{"hidden_size": 192, "norm": "rmsnorm", "norm_place": "pre", "positions": "rope", "rope_fraction": 0.5, "qk_norm": true, "bias": "none", "extras": ["local attention windows", "value embeddings", "an embedding shortcut", "skips across layers", "capped logits"], "init_std_o": 0.0, "init_std_up": 0.026, "optimizer": "adamw", "beta1": 0.95, "beta2": 0.98, "weight_decay": 0.097, "max_steps": 5674}
Each number is 128 + 32 x the weight over its row's rms, rounded and kept within 0 to 255. Layers, rows and columns count from 0. Numbers have three digits each. The size before them is the row's rms in percent of the matrix's.

# layer 4 MLP down (transposed), 768x192, rms 0.101, rows 616-681, columns 144-191
093:142200092056169124136145118167130136151141127153079169190151200105074157141114143097144149121099138123128145115183135201153099150104118120148099
101:121112123129139099146103110120155077133129147140153090211085126106191171139093065134150116114060127122116184142188111104140160062126166105202149
094:114138139092140092108123099169126147124115090174159139122183139183172204116142124105138185166149137129133083115120053152089118134123147169094124
104:130161091121112098087087143126141181175096099131157086121153166144116125133096090136141129067170118146104150119187127117173128103115100159091146
091:186109183120073153145155164105148168123120090128112108125107077106163181210144125128138104110138138114109098156114178136169182115128125133152097
087:102152150134052135094133141084128100086106129170110152124174167116158198163154188112149117115123126101102140125138144091086094119102118085141161
111:087082116139135114102142116117153136184127146166067122107111095083127141088136115134125103170171112104119146125092110134121123111164174062125181
095:113136139125148131144142054148063115126055100093141136205136147146093169157184125159109110162141125158131140160128115113224113068152181125127168
095:138085082138114070171100062051196147120113169149119103110117141169175100175094128183143126144145160079154115134106147151109075182106149123089134
111:192077117091125094150112092109160130125147191144136117175129170136183139110185154111166115128130077103122155103072126145167172096170144095088092
102:138119134101166172106051136091165100132144194168120160096119138118127142137117149127150117136175115066196082131157133106110141115116129195118099
096:140074117157128123068123118111100137103137097099148115149178161104135096128105060129128124165093110121100126148135122079102121154212113138113106
105:078060080135117133116122127117150076109094106179119164136158100129108134140132134162131133099109097183120144112102107126118156159139128162145199
088:156086141193134120160126110146137146100075148125153076106164123145126126164091131160116147160046139107058169120113165108117137166138133113121081
091:123134081100109157119125104089095132113151163115091152084140111145173135158132092117185127112099148100187112039124159113138120105138174070088106
102:144104181158136129162119136132167162045128067166138138108132157172179172141160117169103172091106104135158112195168119154176120145115071137144106
096:120178093159128120116165109160169147142132175150072109085152139047097104153122146154075154111146110082136148164090122164111172116096119175085116
096:075122133175103121151090112132095155158196121083169200167116152096099157143079134136125103126167086135154164155079095021062116122133163175150130
109:187110090178106143136133097152102114083156132151173160157100133136167137145123099096169143127113112108093095120128159121176087131074164225099104
096:189052102105127091132171110109128115122128151150113094174065147109142129109103089170127164174146112113112107055174094139107170114117126096149170
109:095138138181094159136138104141126099106100114165059095123107104127119161100119125142134064083113164124112117107116126114154176084093152174128107
103:127114134111065189079201054077132114128175156111076141183178157122091149145165135166098098143171116142127083110214147138099141117031130186153101
098:144119128132195040087141142153135134143062113119080135155135097131092097159158100130111125096104107165127133144095121173116089149109143147081077
093:144095109107145112135075154161164161177140131121140150146144151124142134128147116133145127147212097084130172125150179139162161139124173132111136
103:085159129162098156158146094148150157125136107141126210129151104134132153168102142143071180162105100111127175204090112121174121183154103144138123
097:095149099117135055148103092153130106103126072128107098137115119158121118140154086076111118119113025106117124057134179138146138114125161091163104
097:148101145178091137104124150132145082158126154099118135174162160112120122133146081169142077147083105118083126115096141140093130170097115094181134
097:082099167133142124098102197149140106133139091171107096149125138180105125129083181184132037084121159133161137170078142146113084100151145099071125
108:153179124114149115112110136120087142146123118081083173091142198117183105117124149132166146049176152120122099138096104194111108106087161150098136
096:106171125159073118136082154157092131126126105151089189104173123092125123151078142131089160151114105132099114170123121110125191165149076162092113
089:171169134130113147156121072076073154135170121149100172089104158130118140149095084208104109167106119197134100123113128128137105076221208095101131
110:113122100141063135219142108160127114107096141074115117155115107187172068139111109114058131083162107186132110130139145145102171096112102124070092
107:132048102133147094126141106095151083115139137139114136102162156114141074136138091089140130138109160169097160162125098114139107101053129121112125
106:175105150126109145158141145135146081190135107131082155120191157174097092091183131165157143122122163079173150201147135134140112112158115182158104
099:107148120137114160106136099114121151167090136141071111150085212082129089144152156131181104113128085163156103077144148132138050101143117153119141
103:128121101099131163156092124116134090096126139184133154142130100112103163132122081103125129043120140145171090071160042083167110162076107131119164
095:124113125084175084113146124095140119146135070108137098093189124174092127179061109128100212099132137142118078119060124087075090122177133093128107
122:087113118094116124121171118132138169137165147095177099098050080148127160106121109111110188147133167172160103156124111103088140109114088172128109
091:117147170161147087140095120139136065172151122142182101053137133152075057102094075170118126144150167155078079096111048156146132145089137130105074
100:151140182154147166150112156160108169131206144148123194158079120072114152128119122135174096128128117134195147131092116141056103103084175164158110
098:142085101098154107091163112154137109148108064159125133037178112164106176186156127106168158082160168190108108145125149096113150137124088181096110
109:183099185185105126120148099125167128067134103083146112139164146137134133167182102198127119173170156139165165118147125130140131201125123161078095
102:091136130103110103173161143156172119093182130161105086126097159163146155145151161154101104107116117080147157155095169242160095146102084110170098
105:123147161129177150105133107121075141127159196207055136127132162121133117111160163165075113134086139148101165067148070089118133097156122158085080
081:135163181109129116092083083124155132106144131116137097199150115115174168120131074192144124178200141151144145094139147134170134143132068182124103
102:174149196119109086130100128145154122178096183192108113158130164121155170126113145129090137112097130129106147087095143156100155090183141120067114
099:154117107186137143093098096127158129124157118063103099135139170123143098150126157121217117151135088162080092135143157151117093103157096078122085
088:044161126088094139135088137121107232171166131157137104141134120106168131120097122098118130149114110120131104155095129112162163077129121115137093
090:113095135068104180171116118132170106117094093109136121173177172058140132115123059113130118134144100154088173126132098135195161079119081139142153
099:164063158158150162134093080111142132149192127168174087040136120143085163161101135139176155166126124148138120190135063133122110105188104109122085
092:132147145073086109143124179167105076110169149069173120177123179097174128123045112160151120123155201143144119094123121090153099110141075139083083
090:156097180155155179115120133179116190122155137094123144117139092078173072181116087146163117148104087143172121076102129105138175136161226126116113
119:131148160072116115133091082090175132119110107054186132100133111090129125152147130125058080163177100138119133207181158179154133105141066183170103
096:116141156156094102106083075114129139121121126137064103127120121132098092130114131109024075110140094081151162136098179071101126142156115121130139
094:169132111178088121175160105122087126070188113119065133151137148144128087145177141120170097106168116142145093150126132133103102153134183095125064
103:126165059118101137124117111109157208209168155109150129093151187122074081125099191112114143132173075138141140180116168127092106163110169096157115
105:103063101219144150092115131095130105119121132178110161091110090097142115153086139131164127143073110108082096109159068099126209160159082141169035
104:118057132148097159093086096087112109175109049150107106138095158078104103188167194155098123140099110093148182115113152123163082153128143122199156
105:143129107172149087148072160156053114130133157034088134117142122161094134154114127146134148114164085091120133115122186117126127154109166116173126
108:167141144095101107108081174188138121145127134130140059126119126116200079163138123166121184081115047075110153148156115129158067088116135120181117
102:090140104119146060051089176098127094111141163122125141133126120188093131101119120119113163128132086099093097123068091142131124128115189138109103
113:102071109126128122163109145155124118142102144096137113152100225162100127162165141113123136130143152148095111133106127123151089152173085072132117
105:103063171149085104087136158132178121152106115094107072088138124083139137121140142161097078175086139081084153132149158130144139172136100081199214
098:098124123089171128130149124126145121128131107159096148118077152094068128096161149045113161103116131166094063137129130150141194113176152151087086
080:127223167096107150133139097099160146144158125167124135145175047114147111135106172136085170121126094120104098130115090117142130134198118116126135
099:189105113170198127104071168169084125068077118143126095165135164125159146146169132115130123176061083130128073097113153157132081110180163136119143
# layer 4 MLP up, 768x192, rms 0.0991, rows 617-682, columns 144-191
104:120124155127137145109123092172110108113135073161088116120110116095156173110124109038076124063150104109098136109171105150152131150098179144172163
100:147123133133174198164149076121162157149094150153097121134141079138089063062136122103075116142118103122091093130162049116109128089120124143125157
098:206153119096144156094128154107112120115117161093133097132140150154115094167181121152156147091136125148100142081193153197114109123125143155131214
087:193128197156171113089102145069133158120124133144091169109148163160177147157096111133136142167116172090139169092147191163124179108141105099133186
093:151105164124154098138140135134135160096156128066060125064060108138111082117109099078124081163153113147162120060160164188151158096173158114160107
102:173113127142091125145069075131129158149133110174111130113076123103126061062161148133116108125108122095127138107121119178076094151112121140138169
097:143144113160128129114119171090115152096147117059136122049111074085189140157123179122062144053127136098113066110120167200137129108190112113111168
098:151122155114100072125168140165094184127085119098052180116165116143167125121089177136136068117123108121136099147111159167199132149129157138063147
109:162108131146149109168135153127126195174134165108083131132067114173067133091139113091176124139136109143128156132154105138096133057145135121149139
097:194134149118096173062117143107059177127150197159055093089093070151118165102053155128177073127193144119147168123174181137155126071187125093168196
097:149070167092181151155158103090149202136153130070146152136129079183079099105108093124146112094147152135110156134146133138114090053155132208109148
098:113083092114113131127126197158148123128154094135134157145096150218145112155106129117103153102072114144101129100141086128091111200157159161162146
090:126141163107144147164150119158168175133104108144141121164068134123120086146167052072156148102168121143167102159161120177107076176137178106148140
098:122146160136158130182132134135131116093080150061111190128114151155125110109123107158124084170123180122147140100144142141176086140172062128113136
099:086115110194151146151120141144144170124087119157142156085096122181066107080114120086074109172146150184104161123169139152141098119108130127093147
094:169119155103110115131117171131099119135080121202133098049169169109084131151131098141121140175145141157177128122171145135105114138114173150101140
101:149126143079176091076150155132085067107141090149119146100144129147138072144149213125168129061160135131042082115120133162083093154094101118115159
108:124127111164145106134184126130084132116133167070146146103083093142135110124109201163157129102113132131091176098167180173127080121134149087100189
093:157114158131179097145175175097125136075129100141096159130149093122106140095085139071138086103126129135085122085160058173154110133091124102069167
105:168083163140104064106189125133130096164160099129063136110043159096108094136104106136158146105146106155149094158156127101155130159147215112153107
102:124134178111124135130128102104093178082080098098120148098150170107162116118097136118092187146142074159189139098138155132080142126132115087125168
104:165086125153184138101157131128151170153109139155104144110092141081114095113114127172115084215142106144129159119133097132104126132167091104076121
095:114112153150183137119112153104118098170161059120079173116102111114119053135180118132085119166173088140113162135175159132117128160079081096087147
101:161104159153166089146144126098087121090140106102088097131121075159121082121040134130098117170136135143121178150126194088154132138161097149040108
094:105117138111168135127148139160118123124183144149080115115152152139095171087148207123169112095117174125129102080116170114113142087113168124119238
102:204104160152110104101176188116100071130135106109055120115181141084155081115143114126177073156149106110112127082080101192099130116136114138128161
097:170100132103158086097124124150111097152149117122061119149145081131113132052145196145122111166157154121163085129090103116105102132129085121022174
107:146107109089096161103177139141077171102129182138152079100090120150135087141182165142104157163116067213137141125118126118107192146182140100129145
097:113117111043148161135169107109101132123148131080104144093135127145127164094143134138098209123109122151152124092133115128106081114101127174087170
098:117108091081180065119145109103125087121167141142206134083128127173127114152091120128111163156085123129123089081130169087080147062125181148082179
105:110104090080097160173187170105097127143168116095113123142163163147098154136137110154103137103118100164111106061155121138133180156152136102139210
097:159119119152125096125091089149089084137157098093121127134113167108120104098141133059122124122147090098147074133124075113127090136157144118116156
102:180091113100090140156157073153139177126083181119177148132122132110150121106143125116172177156109099162150109129129114191084132154164158175137114
101:086045154120133131067125073095122146119152051114070098081073151106137108140132198142157120165131137187151097091105189142109090113128158157063136
104:136142184081167091101121157101152133125099145140115136130111067120135146132148175165135096072097157205108127091187104124177125072050097170146154
093:131082148107125196152105134111090121134099160152144109114139114044193176063092137098117097102120122139192161103165108134159158125160154203166116
108:170093125125114111183128188091108167167145108078145113116111110141109122106140149097101079113110145160169062133089124111150099100144112135120179
100:186131181165121140090136145114141119116160102141116093105129147152137192054095131116053169146118148086118169063146134107122162113151167089091142
102:176118147082166143152152117119081144083174105034127107079148085165119153132129134120087125104138151103155189115127157108106137142132080101126117
093:140109104156165109125168116140167145091126163125086192157160102114080131064137229100150144173164124100120161136129157188176187101136109132127198
106:174097063166089136088151152109081190119134108106118095122116141115136168146167202110097163139097127167171152104129132195209137146137154175095165
101:107115150159174099123150211086148168157142135145134163157119114178166149093107163157134166108143111104150068074185120164111149161116112107124175
102:132105153104171128097141186155065170094119164155050130097147111081143161108154067114122136071160179079068131122133166186122154142123136116163138
093:160118123127162083046168169126125113089131080118079184110138158099145089136119114096172062147152162126164147095097137117095084143093171138115162
104:155118161070100145179146083135135135155156161149174111140089136042131104107105141115184064113095119120108130127164168158061157079127041128120132
099:188119176143111122114081101125119143115119132109151150144107186177164059120190155101176094132107124160097090042162199201145094113133126140103087
101:126107086142156076133179202075094169136137088114184082094084166119133122116124141139085123185099077163158127128144090138187155087128113135147121
097:155132143110093197078208107134088112107175153099142159147150138109141072101152153089103133113195129125106117120121127162150162165145101136151168
094:084110204154121164102140117181166077164106101172133094063066157088113158150175148057150159163119179133088163106086141083151188146141139108105207
095:135137182119094100127118174126106153179147093153184100120135105109127121075093177070155133154142108152147106139155102212184135164108125109108173
094:105148132091108076135115147136111079102134113155098183101108113103120130114168176088082132068134168138132112095192186148111123114128121170112210
109:135111068105103121136121085149114097152102115099135085128163156117123094147104173116160125151145146166115109107119109167124058158133210131104179
097:131125130129156123134178103117150141141137160091080141102143134096172095179068134079132151098125153111119056130182157129072088120136163126154111
098:155085134163075191145135144128099163030138110107168144132106147137124085108146156138172147133176148160099088033162127122123115129171137146138120
104:172095114144191103131171166138159193129151087138123124067169120143112108102068134135155167131095096118139128088124084117118157158097078149171128
098:122086116111138105148206081085098143101088094130104103135146095121130140145097135137163164130133171147092164134194070131186163174106095087088143
110:138083130106093119122101147138142176108139123125057120095087152098135132176183190107104112119117098158109091086159157135112108083151124128159133
104:189093160153172137153146139111157155080164126188161135109145128130144154146088120127165087139103161159135097088123137081085135142169136142132171
107:149121168076123180100164116092147122040119162160172078120086119136108169112159137114197161098119132123088119123131134175101140091107106114134130
105:142119161125096177137141098068121125146163053081135066121137112135128084133112144149070102112101162115146135142132202123173145133117158142114145
104:164086143112125194065114082060140120104092142079130101133157180138150122161087132116148137178162127127064121106182029164139143154117141147170130
100:107126150101133186204149124086127124067120113105080097139103158160109159114123166108154126163139126164091123122145127159100076108144149120104133
095:137124119160113131161147116059179130111129152117108119142127075099170083167114098132138082129133081187123174169186143121163126081170095170156075
092:155115093113142059162127179103109151104124162076090159119071185072110161147092147106134098150146087126202141096082096141142154089121151138127180
098:097084074175191096180129149094138187118095139116167149144133114070092153122117133113146070142157129084137168131126089185103081121151145135160129
104:195134122102125152152147078102122128112113121116117142120112126105116178152142192093144134166093139090169131066132111152094128152093107201144146